{
  "bias": "all",
  "init_std_up": 0.0141,
  "max_seq_len": 512
}
Each number is 500 + 50 x the weight over the matrix's rms, rounded and kept within 0 to 999. Layers, rows and columns count from 0. Numbers have three digits each.

# layer 2 MLP up, 640x160, rms 0.217, rows 533-576, columns 0-159
505491576447531541502510444534492488496450476464480485492443505501499490439502543525515497515522580576493537521555535462483483505445535596514521492418506507449472445457442513545500495482540502566564492469539454495437464510510550504470419518445473483480495480439548506434521511460561430464555516573416460477522531516514484469542502536541476438520530560587519573467463440497488505493574470538437615519487530534568551424566484533496508427525457442486554520487622457455436551449473479
482465597506513518391585464509488490546488551478459549505519440529463472515505562511496509483510463507505568512507498532514555487489485519430514486588507507566495485493453561439566467494477453478513575552529492545488546484508493493528544470448524490466433487510450484568505522501556418520473460517526503469562531521538506403502422417526521499528536472500469521486478494471418457487530501506462524463522527478483477470450464519527487453486561513521539499424448493533512463572529518
415448518471456488492557489599508452517549540543396467500546428462520545437532449562558518512570541507481464534603447528471564547434545573414509468542372601456513485459482446436515465529472492474519482549501517503578553459475543515489502551579436441575410394468514528526535588425367499475568468482462439451565658508452381465476631541422495489510587458523556596403434507485357491540629506559600524461506531580568523477531542447465564537380460494479539576513457533383435475470425444
561509584619507513536430435423462495416558574463555514542500425457529468517487531494524516523518489437421488517574518451534444548508474483508477503562558457569447515420507427530542449525465524528573455442510430497517565497624418449540430525436501494566510463516472462532485530497520483564491518531627481543530424477541420438465351450522561456523517488432540460482528435532513519506528467524520562474541613596486525552567497543584529459495497454537437530499513449476530518469363515
517467502523556443485489458432478503551452467429459563501490498495448521520498503525492519485535449543520438542517504507483499535512508518501540535490442511491408490489479525502532545457528535525491533456538480532507512511473447468531456520500561487470534528501505442503451503501534491505507446546465489520492493517450495521546504524485492550422497474452507547530518483482508492524488444476521516488529546472460565451511502461503503541521541461522492530497510559464523504458521524
429587616519529591476582555535455578461478505526483550490506487484578465529443512502392400501500471539445512498453538536530519506542557525460483489510561511529492427440453533446459465409515553443487486455419496512481528457501505551549449480502376457549469506473472420504480486425576612531561513542484403493502565460379513556519483499495512429403504499600549578547444471476507439535499503576511537472499465483470515514408538596446514434531413533527435543620507479605505500524567482
463494469646544600541378406539472365445567476639478499524527432549597541527510464491455548543473531475415404577461439583530570608555543522461488540357570438580564584573441480550608554635522616518574459442484634388457455478482546508512599512545529546360555413540387465388575538485431381482414524449527523487474437547559600534580505529540491507472494545542457503533561577352499494562486534423389514394516397603391432470461517549467380444491549491527582499516367568436445505365469375
427493498485509555494542500536520519524504504523517460510513489522516502472527481499536491520564529511524524511470509516489523486535491528489500494519451513501494464422472481466497549503458535470506451474489529485529535512505513427522504492545498475521438485519497521520494499518489504503510474533451485517473509522490470476515501490513550487520498543520525494425555511447460525525514508509489489516494496463551495508517479514505537492451512450445508508509493449402503512468537470
502518614516473597511610393534421434465506494487465521497398353532520518520514515486415596433484558680466538476474516552455470530431515481476588541448594511598502544544480584522505457451566377516545511484507464526560437504489452459515438539467448445409567502545400597523483488492511455417416468504416494501502525495548496503414481491451579429495569489509585567433623353456405569440559557490465529679471477541503517529523525511475504545514578576461574533410468514482417439321591538
460449494558456601560526520536492497434478600558428516521553489480453466448491494446504469491445491498461553433487481513489420507415476534541529522482570503490487607470430479618506475468557479459585497473485551593473509463548461593392559554481557534463472467517486468572567468609436477509490484506457469479496515475476519499578453496463489469500481494540487485469530389576489445562505529478502473528590465508510545467461568439488505562458494510479430528577476477486518513519542432
431502507436505476396490447604452457495498436506438518501518436539483482569590494457435510555521418552481490488628456441502504493417497500563411542458568576598451439491501507423571469561449567488564529482466454535556453579460479529499441538543527525365504465462547522507537495531587538494466466573478439515561541506493508432424477504386486523585601396408525498517500571543506474616572418468520521498429405513523511464507567550494485484462618472385498495538581483447461522468511521
492453501504554455539475520457493551468489529564404497515499476485522460532553542478537441503518511547515518541550481466470515538527513465476524489556529560497578536491562476479514480479490523485483499493494559449500543529481494473489498496476471534474462430473517575505507483494515480484488488477518435487500441464488489490468501502476536481542459477491457506512499424427527499574501460553504554540491492523537484460508478465507521495457468492448490554517509508548478536552517504
466471546516506483526557533526491430539543515522481454442446545474503502521472567455524513456549420517498421488558412499518492442435498458469545516459470505535482466500469482510481423551524476527442530524500520471514440469466550470535542505487529501481538524526489561513552452508472529519584567557511600550547405504468534464498495488549489530463520532515507457534459526495543438470491518522513482489509451531555466506485507483490560442524529477531480487479519495469492524511452466
469522519579558473580617474606588562525507467474610558476545440490459486509483448531490486542515421466424531402470503479544446568567555486541536496507395498558549411474414484512489525545529491441490491511545420449530473488494458463497484501493495546563386578492514439484508546541519491477536464523577475576428417564572450436441602532462529480479606508571513462497454484509478470415476471518502494411462540511520512471521465496471551534517579490529515537475435459515516434482448555
489531448484528461432488467500509525530491503506541442445462555545504512517533435473513525468499392511547464491561517436510503517518529578521542468481490493506533523479498468521575569562533554477495492470459533512461473542443527487499458543570473532544529513597524444542479519562493526453514544465463525525454528523453570434456468519379513551459563567518506455504497475491517517522442489566475445521445490474512486470471449401457538486541448466467577538470520475528468478506492502
469582539636502526543446471415495505480564519556514515467490456512446466487465574457456496378538498504517527453482521517482500478555495568459503469487567508497550586423482496516503492505442444461443474548489517500480428481523509409465526472487597518440469465583458501496504428551514575492510578488532553582464539544517529564484546402429548506454520493520515418515440387510483487543596523477535491518458537485477425448475537543449482509505498474559481486507407428462477555577583534
397540504487486488493513448528556535597482559458483532533522530528527484589536490502496554517498537479449491434513512416485492383508547454540497518495508480533514488550479489459561431554502473432489543498507482503493545498510534469409527554568526505503506457429501497487622513451498499496467560511495459586465480428539492489476478487499481533483540466463496484480432502469544497541603485559514474533490508520457497435466530568480543486515457459505572514405384479501480527395474573
476459566539418493418507487454540487562564472499489496500470485449511514527549553529471464406493410534462455445555495429463564520515506518498517477453543606515507482504440487514469502539523578489492476614562508550531481575509471450500485487471468565444471516518501462578499524495502491496505385511446508506450449476529568452495504489514499534438505368507466494631554558470480458517530489448560433544506535494549524427478569395562443607541553464507470535465512558438522485514504493
486440451491531567559546506474446444531429497496535446502491443639592503455589500466563505573486505459523507428594451454496550529506504496453480587519634494490480526487464413547471490443493437451504556467512479557532547435428453483407482501571407520446510614434445448364633488543432568517504504491524459453591496588490565437406520526536485521413503474459453559539440552456527463513445466452568456536499567581462466493501488519464534493527463490606536516509430510471562462550513529
434482518494542436425510495558467507497426456464442447550578546433480534517483472490481520519534503487423439513564459535489511473507479498480568564389476450586461511545544561468566514521476488555467490507500467544484559555488464524535519451496576464463480493565502513409574565487541555492645525590509505543552507476451500506422447573470515477454499463542493522463458586539459442452550343524448557529568383392444543498475427454559456509521431493584561544452498500466475546510477526
497489463557467464394442488487531479559585397452520497671569553453497507576447452459506507465494447453461423436465361439547543504419441619541481539517479576620475536479549479436496529496515415541566382519513491570489488528457566455614439497444569463510440542486450583498528475509483496470544499550593488502521483498503534562521552364402454461307602546532555506486472470519544532451627567517496522560481519451537554436584558421461504551521461482503508552503479455545587441446526577
434534486530538447504634450455412548530555517550479535521507503514442572520521542435526443423450510504429518564483497548510540506516556522520489568522519505506469603515529419505429498491425524497520551496483581474497443420509537457471464499561503496521481433441462446473565497572534479535439501481558533492544502478596475546458446534464551468450495503493452564545511445499476513569469488463526443531479476556475498495506481472517502454523458541574444403520453484523478527487489450
409504552542570464480510628418568490493486552479536474435573536495458438543449544511428519571494437531506542497473448550558467538552556471462483451492504514533429463435513535540519505442483554499527462482491562566483538398520456423472424613489409429579531466429504470495514407498566576499559532516475448547515568535444515446462434466498496454519501414507538541566419472460496521479464499539543493541549522487537531530431510488518510516540511482632489548474454509477515474513478550
463493546526496525535560551367486508418492419458483535589542564549466424508464508577447512428587479436489510512516483404480559430391496601446512487494444569544539590458421505375571533474500500495535564480472622546443525420505566539470493528572527547515474463466465526584520392514476554509433498489488473523434501461462524445484568524506451443595474462509518600521467479471550503508466517532466471548565516502584524468558460515557481554432472561462404506444535486480612570474569426
496575552472394492449503389582605480493557446480546511559454477592588535528473410441551515542471456452458446484507478518490421483481433613513559447493457565529448586431482453518398475582426547513538404477483493558522562448560538470484425512491440557458538533516504482507508527499438581492463391524436574459527567540483518472493476542472503569532495452489572537404490358530551449502575553465541567513589557543575456467471567464485537515423510506518457521436458461491489539526518454
496435483571522499505563438518507543452471479501449475425482511470550473519395448460495461462508454470460546469483495432444538540465469484501473518460520543495593393415501486500443485476466482503464544509517507464465473514570413520464488504480470557459462497546519553525508524456459484449504507518519558544481515515497511504567491510545585501437502469546528535541583441492500551536494484533445591516558547544589477550455496510535441585533550536429507530381494572509490528486548548
461526512502506519509474530475490467490505529483552529570502544536425498516556471446482497526471430496493463525501449529441544520471510528488539520506515496542465473485478461544530543495490489557516518531549474418469430467549481479444531520509493483513540528531527498480495433469462470506527535511451398531486498518419574490442447454477496520488505518518513554463543492532554474483489546548602514475528536502530534517517450461567493473482463502435494468506497487510464575486540489
495462533535621464500474498483396538571448600498525508594524569424495508501498458487506481497508448503466531501461560568572510502597505525406473487527471390472428503508624538539514563358533507489565558521478520497457451482502529431465495453547499435494524471471424394518559555592492540413542550597543527517452553518500574459541536490551523467470501546479411500473403427460487520502461415557434512502492475516518510563508527437532528415441455530467490456524496491501495469556531412
421505555574419417513486482509589554467605516601490437500552443512571467475519547553465489612413444561526624487553392520422529479414470494463512426393569504525596355326577616532488478448427466509587518546434437525465471466565522458433541568505565622466526431564479487639648496553584468540477506518513498546533525537459444553457476426546533560491451434463462465507435447538377559577580469552441442648453524430488515428545400422550467626486471482488495476560556424435427521442513457
469474549529457455528533543424509517505486538471536471476550509520455471486521520558473482472491520437522584449537460534523509533530488492463489517454515496450528520515468483540472532464531498558531443544484483506498487544518518480412489584499541498550429423509535489504482463577538500491491536495499458543509530509489539524494523506475489492500451513561530533490480464447482468465511468511516475475429555475493455461453515516465445560494526462515463490590510502505541482555492494
418488534498445516502464527468527488561436490445553494487516461446547517456440469557447483568517500552462542480525529516514514501496480522481505455537528436561493461462459572473495464524455490502502450479509514567494459495527485501546478466442516479540480510538481506530505487466467458591478494502505478497478536508591602537538491464521532441528485494485430506516572488593535494479490512527454445487556548477519494518482585530581462497504477487517467481473448385501513493591527564
465561497507500390469456498504512538428538485476412447493404556483462497506593555484551494484522480470394530503564597523443601448489507559596457486380470499476524423586529451461617495382440502462501515465513485527469507536531500549587500458499497473461513446493418521459485571523472482509488481545428478529588546510605551408473471577542543541499554505568569455486463571531497408474493499485558492472517523442461489517481471549538561471495469519521511502424546568497564452475550491
536485571547578511454484567481543553525428555497506504545492438492550423461483462434483593537411497484565494523509476578436501499382561518536503463442497525579524546562582434551479453513481557485593469478467510439513455502499477463463485508580556553520543511416545498501539457494532525526512445490497508464443564421411523515523508455432446467412524489544482454486455491482501489499521557464495445451484500510498472476460615487449512502414507577472495514508519527569564543499466481
493521480506553443419482431559481537583358486473505470488471617628439487501496532554505449491666519510551598668525339375513473321455566625417589492515509410525410519452496496451455437452520372626553618474498428555532502489416524430399506456564458419443580531461567557485553436453545531437501544645531375470520480547518330688580546553545612491411508601517529609529417494437490472445628434425511491533448518536429445503558379461551463670509560464609312444585511576460438597536391444
373489651456558426490575508392423625534422607511394417517379551445465544568467491447372465581497441542537470568572380451511389555389566513444625432631624558503401486469474486522494501420484511561505418614482382473454467542488486475487465487632556521504495491448500505474559487596572550511440529652446607502486654435400367591414549578532443476503559516524514544540510561384472491499523531464444475475452606433539514437493496558409463533569539453466437503444573517454578477602583399
495434504555498466566469526482535470509512545545487448426414390538594474536394459478447526521597487384540542531508557552479474373507527499412482529535458496441443396489474490543464523604396410573430538500559533527499412512496554547620536473461471542506537509527536504430511491489512468504417504546557463548470576481497578513549556496505596604504511541466537459426482494590443531502498479517538505448573539479510561488568600452560523459521466477477469453545422410483557500523475414
451453630473483511479405518378501490569517485503509484585455500457550488570520446578462530595496515528468514567567445430457439536532515494509485538499498626602540437399357582476463405531492534571523494466541499519543482521540513577495521551400461444493447619485467554559549447470506525520505510517537523516596561561519448434495347408505565535441494496425503536503506507442497449504474521602514440540524493481485423432533482459603443531484508557521523507467505492421472443488494548
474448457488477536486564570434449496507504559574528545484437477550550482556501513616509494514492539503500485495511496533460499588505539459466495475531495512534575545462460553438550527481512506542557460542492504557496439477467573475518527555489470432521471493480517544425507474437520416461486561437483535466526509486555478457451490464619434512531448581580493513438438541512480507540501419460491512415553460562515524491341481457511476512456536512550517529445474559464515492433470501
394516503597545453442508652440379540610366555423518477497403525529521440493429477507462379439476523392376538531556536611479512454493462593510596552551559434489438509453497505472442458427441497616472612510555509485596430499454462384496565490393576466507347558520544415505603466562566542540536506518598519434542599492512530445424527448454540458551583452597567506518505524492595481521514433593467500616485468436532550453458510517516360472456623496551447557466471397486476512551528475
505500521478479547478515489498479467500528514475531440485441536508474532535484461436514493518520466536511512473481525524572467487506556520441454438464513535510538506505473500479537506499469567489503498519460505554497506458479519477450503463523516474476512483525471516470491518512510516537533487513519478524559499474501477540489498513453510520484536496479523524445527516510465524472456452514445467498491504522483518516514465475527495536492540461492537550480504502515472487570515479
474434592490512444374614523502364499565404540523422473596443476499573552558432431518504525439495563555558452573553492513476462539462498430482584360444508510538588501459534500529476502552442549439592449499479416428486470280560460508522592552563484421498506402454508567584464516480457586587498527641444539464466612483594359536481529534531468498498666644493488503568468585420600558461451438469541561482476463402557448365469545489490593477432544485366525617509490426483584499459485434
581420553518543533570509438460532493606497458479486493507475441449478369477531427481442442493498564532516494571626501498439521474412492473365492474546550451592521517480460418538452507517569508477553492450544433500588515513575535473464418476522336526447476451555508452393474500547521542557579489494504502492554427524464528575445485489482567588466482557440472615580527453516520513518611475487455633592492506511599471466537429564450508522459497454501455602476438445502490602539445520
487485549534487484496481518472507523460520562499483488519513518473529558520514468495574532518479519524507469502485517450505514493512516445428564574525492522569569431441514467506501527568551470554517354488447517536493507476538505477470467471458434533528515534529441491488449512499526484455579445496599506479546424498503532497506420554466486576477523532477481530488516517407506514506559465509518528518527421485529484407477499509510453461505557536500518464486481464558505492480472526
458450480575519498504439562500463511510534461538525508457556500478447442535528515524458553615411442470450564507573523470603374490500534561500548438539538481472508469533453470577501517540460495488506504497495496546546358552468515475458472573474445469510528423533525459470539492490448490553451574500501492410543541425534546515516547456433534449511640542524559512447497492581531496533638465553444418539495571523523438487473441479448426525485531553526450494462541440393561434473583531
# layer 2 MLP down (transposed), 640x160, rms 0.104, rows 533-576, columns 0-159
515508516513505510426531454444527511501450421455518458507452489478490507494456476509395475462488450514484476604489540526514469518616515525554534552462511597589520482553522473457483519463561500485525508544533476554469482531387520459441498501400429514502446504522472483432530545474588417587452500526437456490525492534511525512516431552468543424483520508499479486490528557512512415493535548527454520546448495532480479490454582550477478514563548550478545494424541482504488493525558515
408411531472493457465531450556542555575484525531589644517511442558442455467542563482535541537497514483458562485519542523523529553469456462495463474509542462500505423480486469512550468420492472459513595498513568498515497422531565521593505507478461441554605558479486467525483590450520530432449419442489580481496454486524445502536506493484466508551543513465510461495509468486502476464494497550430524469523450531467497505490486483511506542412454585499497492473480528480473501536519497
551514505444504480402459476488508497518438516369453562530596514591605493502487450527575481473539467483389493563477508497578465477619459473408488629539372504478536605441578502548356466500430495525533508474443511508538480527381594396454704489441484470528510410449474460548498475421401555445519560487401501547505548549563481528549546488486532471614474581562453607494499425549544368485543557496491482434498506627548492436566492421469609399472483592503575438565513440451453504438578493
511487499492479537505531574503489461395454516431462479449561599486411546549538466510500487491550514477407457505509414459585473488558537450507563531491526498534486456477450433507513447591570492553482509571499426462536509519547452613562554515527453561538553481550510584500555424523507432503476471528519546460422468467553481490484488450534518561484507532506526608579485470485496516456469531583491493470574464450540438457486473495411577488498547508509379551537463461431433390537411462
489447450478474504512537560431510462531500504517565491505498492520501454500552478547435464476518526488497525543494519475496492523498468459519565500512509498480529576517513495492486461484503461559464520476474490468480515517422488569479427484489561500507482549504472538519540587507482458480505519536543493477492477497516486546495461497489465479548547475544522527472458443463504458501514512539525497502491504465482557494495513427497520442483460496494467522521533500507490520496548543
491462517499579497523430535493556493483499516444537520545511459439465489407460488527506464477438577485497527582538481507511431449553417419490500516484444536502411520549478514478555521590516552525487606475477520561546517427449417474489505647449590446419509504490546472497533584511512535501458441489562557456523561489536575455410514547476464538558510557432507442526446539452499468421455488450544446578544431504546438497454571481485515534502522435492463426569523503514545578465501525
529545511641347574391379583595453395414525495500522524391506517516467613484532646578474520429503527412486356431491365705517498458505496513465541491420463502545520512590470553568513561512490572519560541426422548505542521447463437587488604520436488470327469450514413513525469572516484465481483526471452491516590302499529533468563552452496515453565488615501405554474487516390481598488475534463484578460509593579543531580593357539569509467437453564465569484497535388470550391530473500
422531514452532500490529465486510524523492455535498537464548437490483478443516539492524494449529478487490533510508444493510529504512523520510525523613545482525459504554470509510472577506492483506525478529472500500534550482473542486501484524536502523512437488481497509518506534494463535531472484484466508515494484495516462483471466481550532491485484532507527499484531502460492534485520499508509512504494481436528501489534466470515515533400492487485520532544488491455539517460450458
584494505553560479501431414547484437484503598501494537460399476533629546407499584556435508371544438643544569516438588520483557468445484327437560611551595563508525576655489577444452429467684528410410563508488482535535325591513327536451463568541388442474512497542433514503430503472551446420449475429405505348432500515582524484422430607529631549593510501482574567379612319480436560526520579499377512614462393553571596478550564415524467566488529509383672439499633456445515409441490543
460527461570504585513632472437490498483577500561476422530471473413489552451465472575409559394503499549507465498486593548407500533484552569548483494534418503480478502567495567518466502390439471506567521510608518582524525421527465520472530492473511532584423481479474532552481513433501484471543509452463527494494449543525491489492485490572442426496448556396522409440508502522495490509500514524460493515476486496573554476534437460532488537495510510405633470527458501487511579475496509
522615443384519415458473406529498484478500467469566596513448370467436444570435510617474463609533479486636522464425504413689509460558480483565322499525574616524574655472522514385594476514623653473560430516424547405486478471451388549562441624523517457399395497414620461511553540395582552622334496440382493507438524540541555549530440503475510491517475367481510483460594574470531463609567545517461556405410450382426468524528591465550299501639526511523526406545527492545489577526518474
539507529515496523562466471474491523480535507469479518468468488561506442539460550520539477520526491558470474555467498519458546507521517468515462515463479528509517551512508480537456500517529520512499518500505506465523488599479557418482460495440465467534462489478496483556539455501489502500496561499507419499546424513487469553515481507488512442505461568488518515446515486488436538535516526443533517535544488496476510527495492480436488427517452556525532479484523519475504468501514488
460421501424512557482557523551614450566517478533471485436388512492565491476484516550514476411518469514573546551396434505471591517591460475465459506386426522458471477606473573498505463542508538511415428565437537457478440407491510380552492472537447521556571457613465495496530423508512522564581525536537505529610418577485442485418492441612527576546559619485502418501530569472460484442467515438507604488491508530512522415435497486446514456543499538550411541541562499501542487489453512
500485491458579449604510576564523568474433521463551477473563459383433509458518518453540526508600491527520488532489387440489479471468509532596562557565444473610487449577456472478555506534431472443440491460503481479527367570461431498494511536442438458564492503435606470525503543596399510464548428430505428534596513468497503494491586580544444422514551468495528532457497404501533508484547530546541427541461537527497524504570503453477457594441511514563499418508508423513470563479460515
493495503484527595544527496488481541489451552470441473497475553457538457516427502518513537501481521546500551471465516507495519481443461466485417513518537541530523468454493577497536409512509485434500479518515548560556504500545503488540495477463482453468467453451537552468403461501492467497560436503597470506523460491492425578425507501577477479496520499514448465496552526495500499473527508517518507478486504580481514453534564467558506506487568457486495537512545553510440512505536404
510549489597530421507437477507533544529518512538553540475586494407414546519486474548491523493406555524506570507471453462506454572515453552364535491509409509442552479576416519477363544492556523514566486594546519444471462410519480537514480439556511500523466507504524515478550402472393413532524537512442519400452476545523539560357534496352497455521644499461551521530511521557442517573567553368491517527484522477504449518444577569472464588495541510468593596501493470510485465458432513
437554473496510449464487497414575501543415488375500599506577509534483454495521496498460535545427514447521505480543469427480510494556541462552432466582473508504504590538428433436550373486510497474513570460491499483443528476495510518479550576559536441465433476433514467486499394526520465550485549436476494520520468575517526511439604533557401536574526472469480522511493450455570528537557516516506549521494537554332454493574494503505537484503496499465554532525493495535463610433584510
470522496456518470551462477489440479514539467543430478484585467496541495467504532549533482509543563486464475430511485483492576495517552524456559477508505536448458613474522443499566567549381487515482454456454439496479482513482480458548524438531541479546530494476435479513488499464453459488543555473477511528454444481478560513540504476450424479382590522508539478516485491535555500478581455453457551509451523536572453411513520587513547529495580508474507511514561511506503510521510528
612538506485613527493520414498412466431531636496527474500580502514587483499465452459410532502482505430450471558530505498459466464521494561528517518464476523427538614570375612466501464435547513503479505490398501547521495407433501546515422397550516528463560545508522522478533534432503559549524447549503495450507557583550484467488536424453544504500428484449482492480465465472520445485464524510524388603571457523486411511551476514550527545548481484541534460422512419534591499497410571
517537459453558526449488459467528597543421454538519518499468492497477555512449428586462470573434465474525466486541547503493554542489461486467481462486476533443463531508504554482534544536507417518477564493514478550515507534419435442470480599459523527458614412529479473531566500500567489424476546514422444509552473535488495477575480484596500503384521518596552512420550497481487512479467546511533501572535491493528435535532444478464573493518428441477532552576504422484482501445469438
534535386498546548405517567510511368473595426509539466489419457461483474423495541525408565496477530569436475515426554496440568569471508543531511514533507497505460488492459577475523488459503419443483537516467467517461439512536447533547450501429614542604633537476494499436572397444500440542512446499437509476600547545529451461430578519519545541610538480540465521504536501524542515423502500537414437503398430369394494506554526543528410436482533536537498573550542597507483545466600502
493445597532515485469543424499492541537473427454482510460495461486477507524488494514563493473502478488481394502540477534481527472461527553395486476496482510491494597521509445510423535601484525577474502453473486486472550566554505474499394480547465550544561448470600536447562543428485566437456453522537477489459484474436494526477484499511481485583521494540544507524558508509495527536547505491519527548526464460500464512511456463476524424568498530520463482474510505479551541573439479
494455522490554532505513592491550478528554596512559553463452450444532513452533575465421451457417480503462470515509499600505462516532564492451476441497407443536495562562544589591463510462451522466494545482501567601533534448473512495526512507503510514548500510465436529522471526445521569507541407442561546538584460459504517492463461528547507368487471627475489450471494435494602444546558504445539445504534468459572473527536483406451501436421468435460535522489478527436545484466466568
569505447494539507578485511372491448415417504593468409504600484479411514447519583487496495437511479538440556520523445461525404528493571588521494494479478494557414560465408468633487456457519483549475499485437453429426548436436422561525583531450553476542568387517458570569456498445522611500548409442562516557481536530588548483465523580476461474466470486495467395576494530475527474491380521499590528531547511479577511487505528533524507547457435490520521515517511585538455537518484523
539457370510411498530474448560555493486493586546454479496520475531567434440538424533501414456504523467408584404466470514433563490528465433523582535596426540475534587460549467571509454428517542500542532404459526551535553512477486510480464577486504577495464484420463454570533535559443528469469502552478503464521470535509573543429620571505466531565505458515625484482495544414533432542501537426531498474479497591505554489403489448447491562555462459454537576505533422498445345584531460
518554497543472486549536458506465531488488497445439507447444567482526419549484420515491462446442377467456474444427635531451519546544484525453510540494537533552501432431556504479483488511473474458532529522489507510592504493459452475498545525541489477492495537520479545544524531500576602518365534543497549552483530503529503537492523480584535508448512466522528523504522476462453514529535486537486452463490436527493506493471406489549492495529514531514558502486519517468490496401552433
491436427489559458514508559452507479515460494508500560493449485475501542465550518490499474460484454485408514534503488462519523523498444493433578478553428523476515527457537478485485538533502543496476509504484548515486534481518500552474514560509376474550540479535555482417521477551567497526477509512516433490442482562534459548510458504429474467492521496518571453482457498511636459513582536528586497499521449496429509512456496469463528576517474508493489500568552475454538505502485501
475439499467500547517520452504516463460591462490448560518446541480472501520592456395554485485526414533501497481422482520563545420496484496467523564492483552545484483469477483536529524482462531516464499635480503533539498543495544522468454472488482606504560381483394539514480539538467561478425540480497503504481510562490486542464528496501511540443503523529512378551459480558504477529538569431545405558479498432398565511585470509476571515589473527450530514496492537578518486442463425
437403436443467562625530545499517496416556607594400455590499416387538550359471515641592398512482467619529504483396484543519519568581324485460569459381501453514540510421596576474336418554548412541528542531529510506366494409537432540355572639554486522426521515496470448622652646492526475621470418468518484507550461484462462522535506665522541528475399514382468385479466473520451578532536598513574380575578454434498611411515452470536519466490518484505518425534597500427449519570527475
507497545528468517534480539473512508472510497494485497450527481505547539474519504454505531516483505441496564492536440487490503483447511541505504510498527507516485504499518481514514469487495510481489552483493480513469508473496483493528526521492530519519533521492527554513532500457512489541461515513553555484509501507478516482489510490485467520499497505498537493491503520493494467496539506455470490522503507466495488465461479493485492447505510479475509515471487515456495531492522483
497531471504507431459486522500497451459488525489477460540477474509543510510461543511509471541472522515504531503424457512482498523556506479483547561509542436498514454470502562486491425452552529474513550580489552546514485443519540510515529479465540503578514570489521448532483552460581450511457560474535472521454531438474500506550471546509537484454504475481416506577540488500467468489439586444547465420538527541515469545460516467513494444486480499529464541436555465505481515529506475
428479468438514510564515421466482503462536464622507443441544468541466474471501502524487561488468544388532460615415510528524501528542483429503417548465463475580514563584489545450506520421553471407392488534587533447476448423424471481490451567495495567578544511506561488486482398551541524530532545473467412511554494477536452489447478509534486593436510493424547444520581569418555529446541583545562572406503541488508469508480531503476537607506429487447526508489516463538495493523612468
538545456509561541503474492523500516524471539496521489575472509499440487512535488510431498540509414524653470536496448477503550433393566545544442478502549509523477535499513482552477507488567541519493447501515463437485489507466522532491437476515598522484429553500567556557476471473518547522519582486499494485535497402441444592492506430466494517514532508499502471509467400562527516518523447480521440507539551486562489547451500531406505486501486478427454496474504568456561511526430362
466482445463582491573584403460518542538483512480510364475564391396425600433413420611436572628536453549529569484483482617534555521497523462466578593455393414536546494570427411513593495521548567611562484488497466551499531466523498560407552490476462542505558393452597554556477418426399417534430424414463476549446456429610448412400560513520490393536517515488560420585547471548518525459479429478523615470505465466464439565475458408599523533562520598585726494402510479548524540410513450
534463499517547455397515445542473627426497526496389528452501440471614443402530406452357516651494498554678412454456370470509476467446550450542588404520605494591583529505568482469511499481458526442461493557566564438522453507503501573535526573542542457464519614512590559406430595514496584485500688480631517576636483358493389480564503510587478516554489554522413523390554544439489581445483611542526511489535527437563337491489550467546515382502387476504486435478456432372505354556440473
472584411502534568451564528530464459393442528534504518507540486534473524458500484529406569571555500492516522485457493521449508429567603518551372468505513383487470469545511503575552446579538450490518501580468555498488458481563492546434566475492475510509476489543599450507548523496480483492526478490503457484476625475516435556485484397547527451543499526527557512442448567597526316479483587487537427484497473469503428577468552503455497512514533507472447456452555493482517514442513460
530473474401570430539437479448470528534541516521592489487560533540502507533481468466526530438540567515505502457559554469585523417503478499494489528435578497526475517557380512450432524567523551575545493522535531498551465383414469548621542586487490435443494545426505527462559486464446580433557501445506610422530537372554483521470450469476485513463467469400510555576468540379497384477583591426458489567564450482480442477620489422628494508526505531578500439516616487387475493472483489
500492534439499415514480507513470495497553599444585556484495541415472538516490491548510470490523543522483564572475516452454455428487518458448500579499463477482451441508538543410488470510509550507501484527476506495496483476464421522509555465523515461485540506476494443461511557504486498499513487456520510494534450512488459508504540533501535474469403532479535585525493551416491541515471551448512512500498455467482515487470538558530525524529493516513456502574574543502559450491513472
473509544485476546448454557569627440528573499463498513495610437438489409539488496591510531509532565434472556514449644557502552480578461456564532577436464443553482475492399607431492511502472545620515547496505507517653455528472406427419524547464398304551504398564427429542559447457464542576449499507489402433555387462560614504503361429494423421547543441441534463511593572631542559458469488479434460468437519515464480497458558437447344636579665574618499432393512384558563492557419602
480537463476521500491481518460435496531508526536513536583500485529559490589460454497528609467513440582513526479491453527541477432474513553474440506474523525542548520526481505485475538472419523502525412478448534531501521455552478508496557504583531500515486492517431535482528495473565453486532485497555451560565458507488472462482494502439496524467487456486497447478511530465516526504508475514519474432497492516509535507502459436520501477555555449490434549462516459531490503435518459
601445600492499561451504471497418504457458466482482472423492481550584509399533403421486497574487493480487315517586444480521435448481585486601462436522579491569550469469559500475567524537490513452462444525560630546479554497464435578522584522437482562479499548502491456531443656474504655423490578450617529583457536399514522453498504498548486498626435479474422493444507504438524525493481673615404519445584469465451456539552494564569613468433451436489449450474494426505473443501480458
570526497529403463557522517448417492471580415569511474406486428495454536527443557513474582474530503608533554501514554429430528593505533483547501563498514510455543548479527572432509522392551505494508585493552465541527457415506486506516446541509503397561498454524518551587487541571561512500441472461453585517461428506556524450477466603549447464576446575431456522488499421506509457518374528473513448502460514480508523474488435496498545381497506414543519486487599504469534493471492442
472482562482446450520477523460494524496518457557518516532554554447514513464511527512452565502522455560548559511458564502547515410491527508551504550569539513460498495489471471562482566458465466496507466556544589438505538428487500494458484470512488469538488509459478514503488511484512446469449479583411561514436502511505548555448504492427525512472546520526494485496499451482441428455495467502475507486536494508473557476440547533546545463533523524542493484568501513466529444478502428
575508546488579545579503519560582457500495459561477474490505463506426568576515507607454526482338523543443501525364453356439421470584490436553518529592527517516584455538540488496577487532499462419481386574462593526502409460465508456523434484500476504470513497544531421541551462518539548542462518555573558382610528379451429461562484571400444462507529544516487432468517513543586462577606579517497524548473387447487549399501412525503524533534426524488427432509551447472451491522485545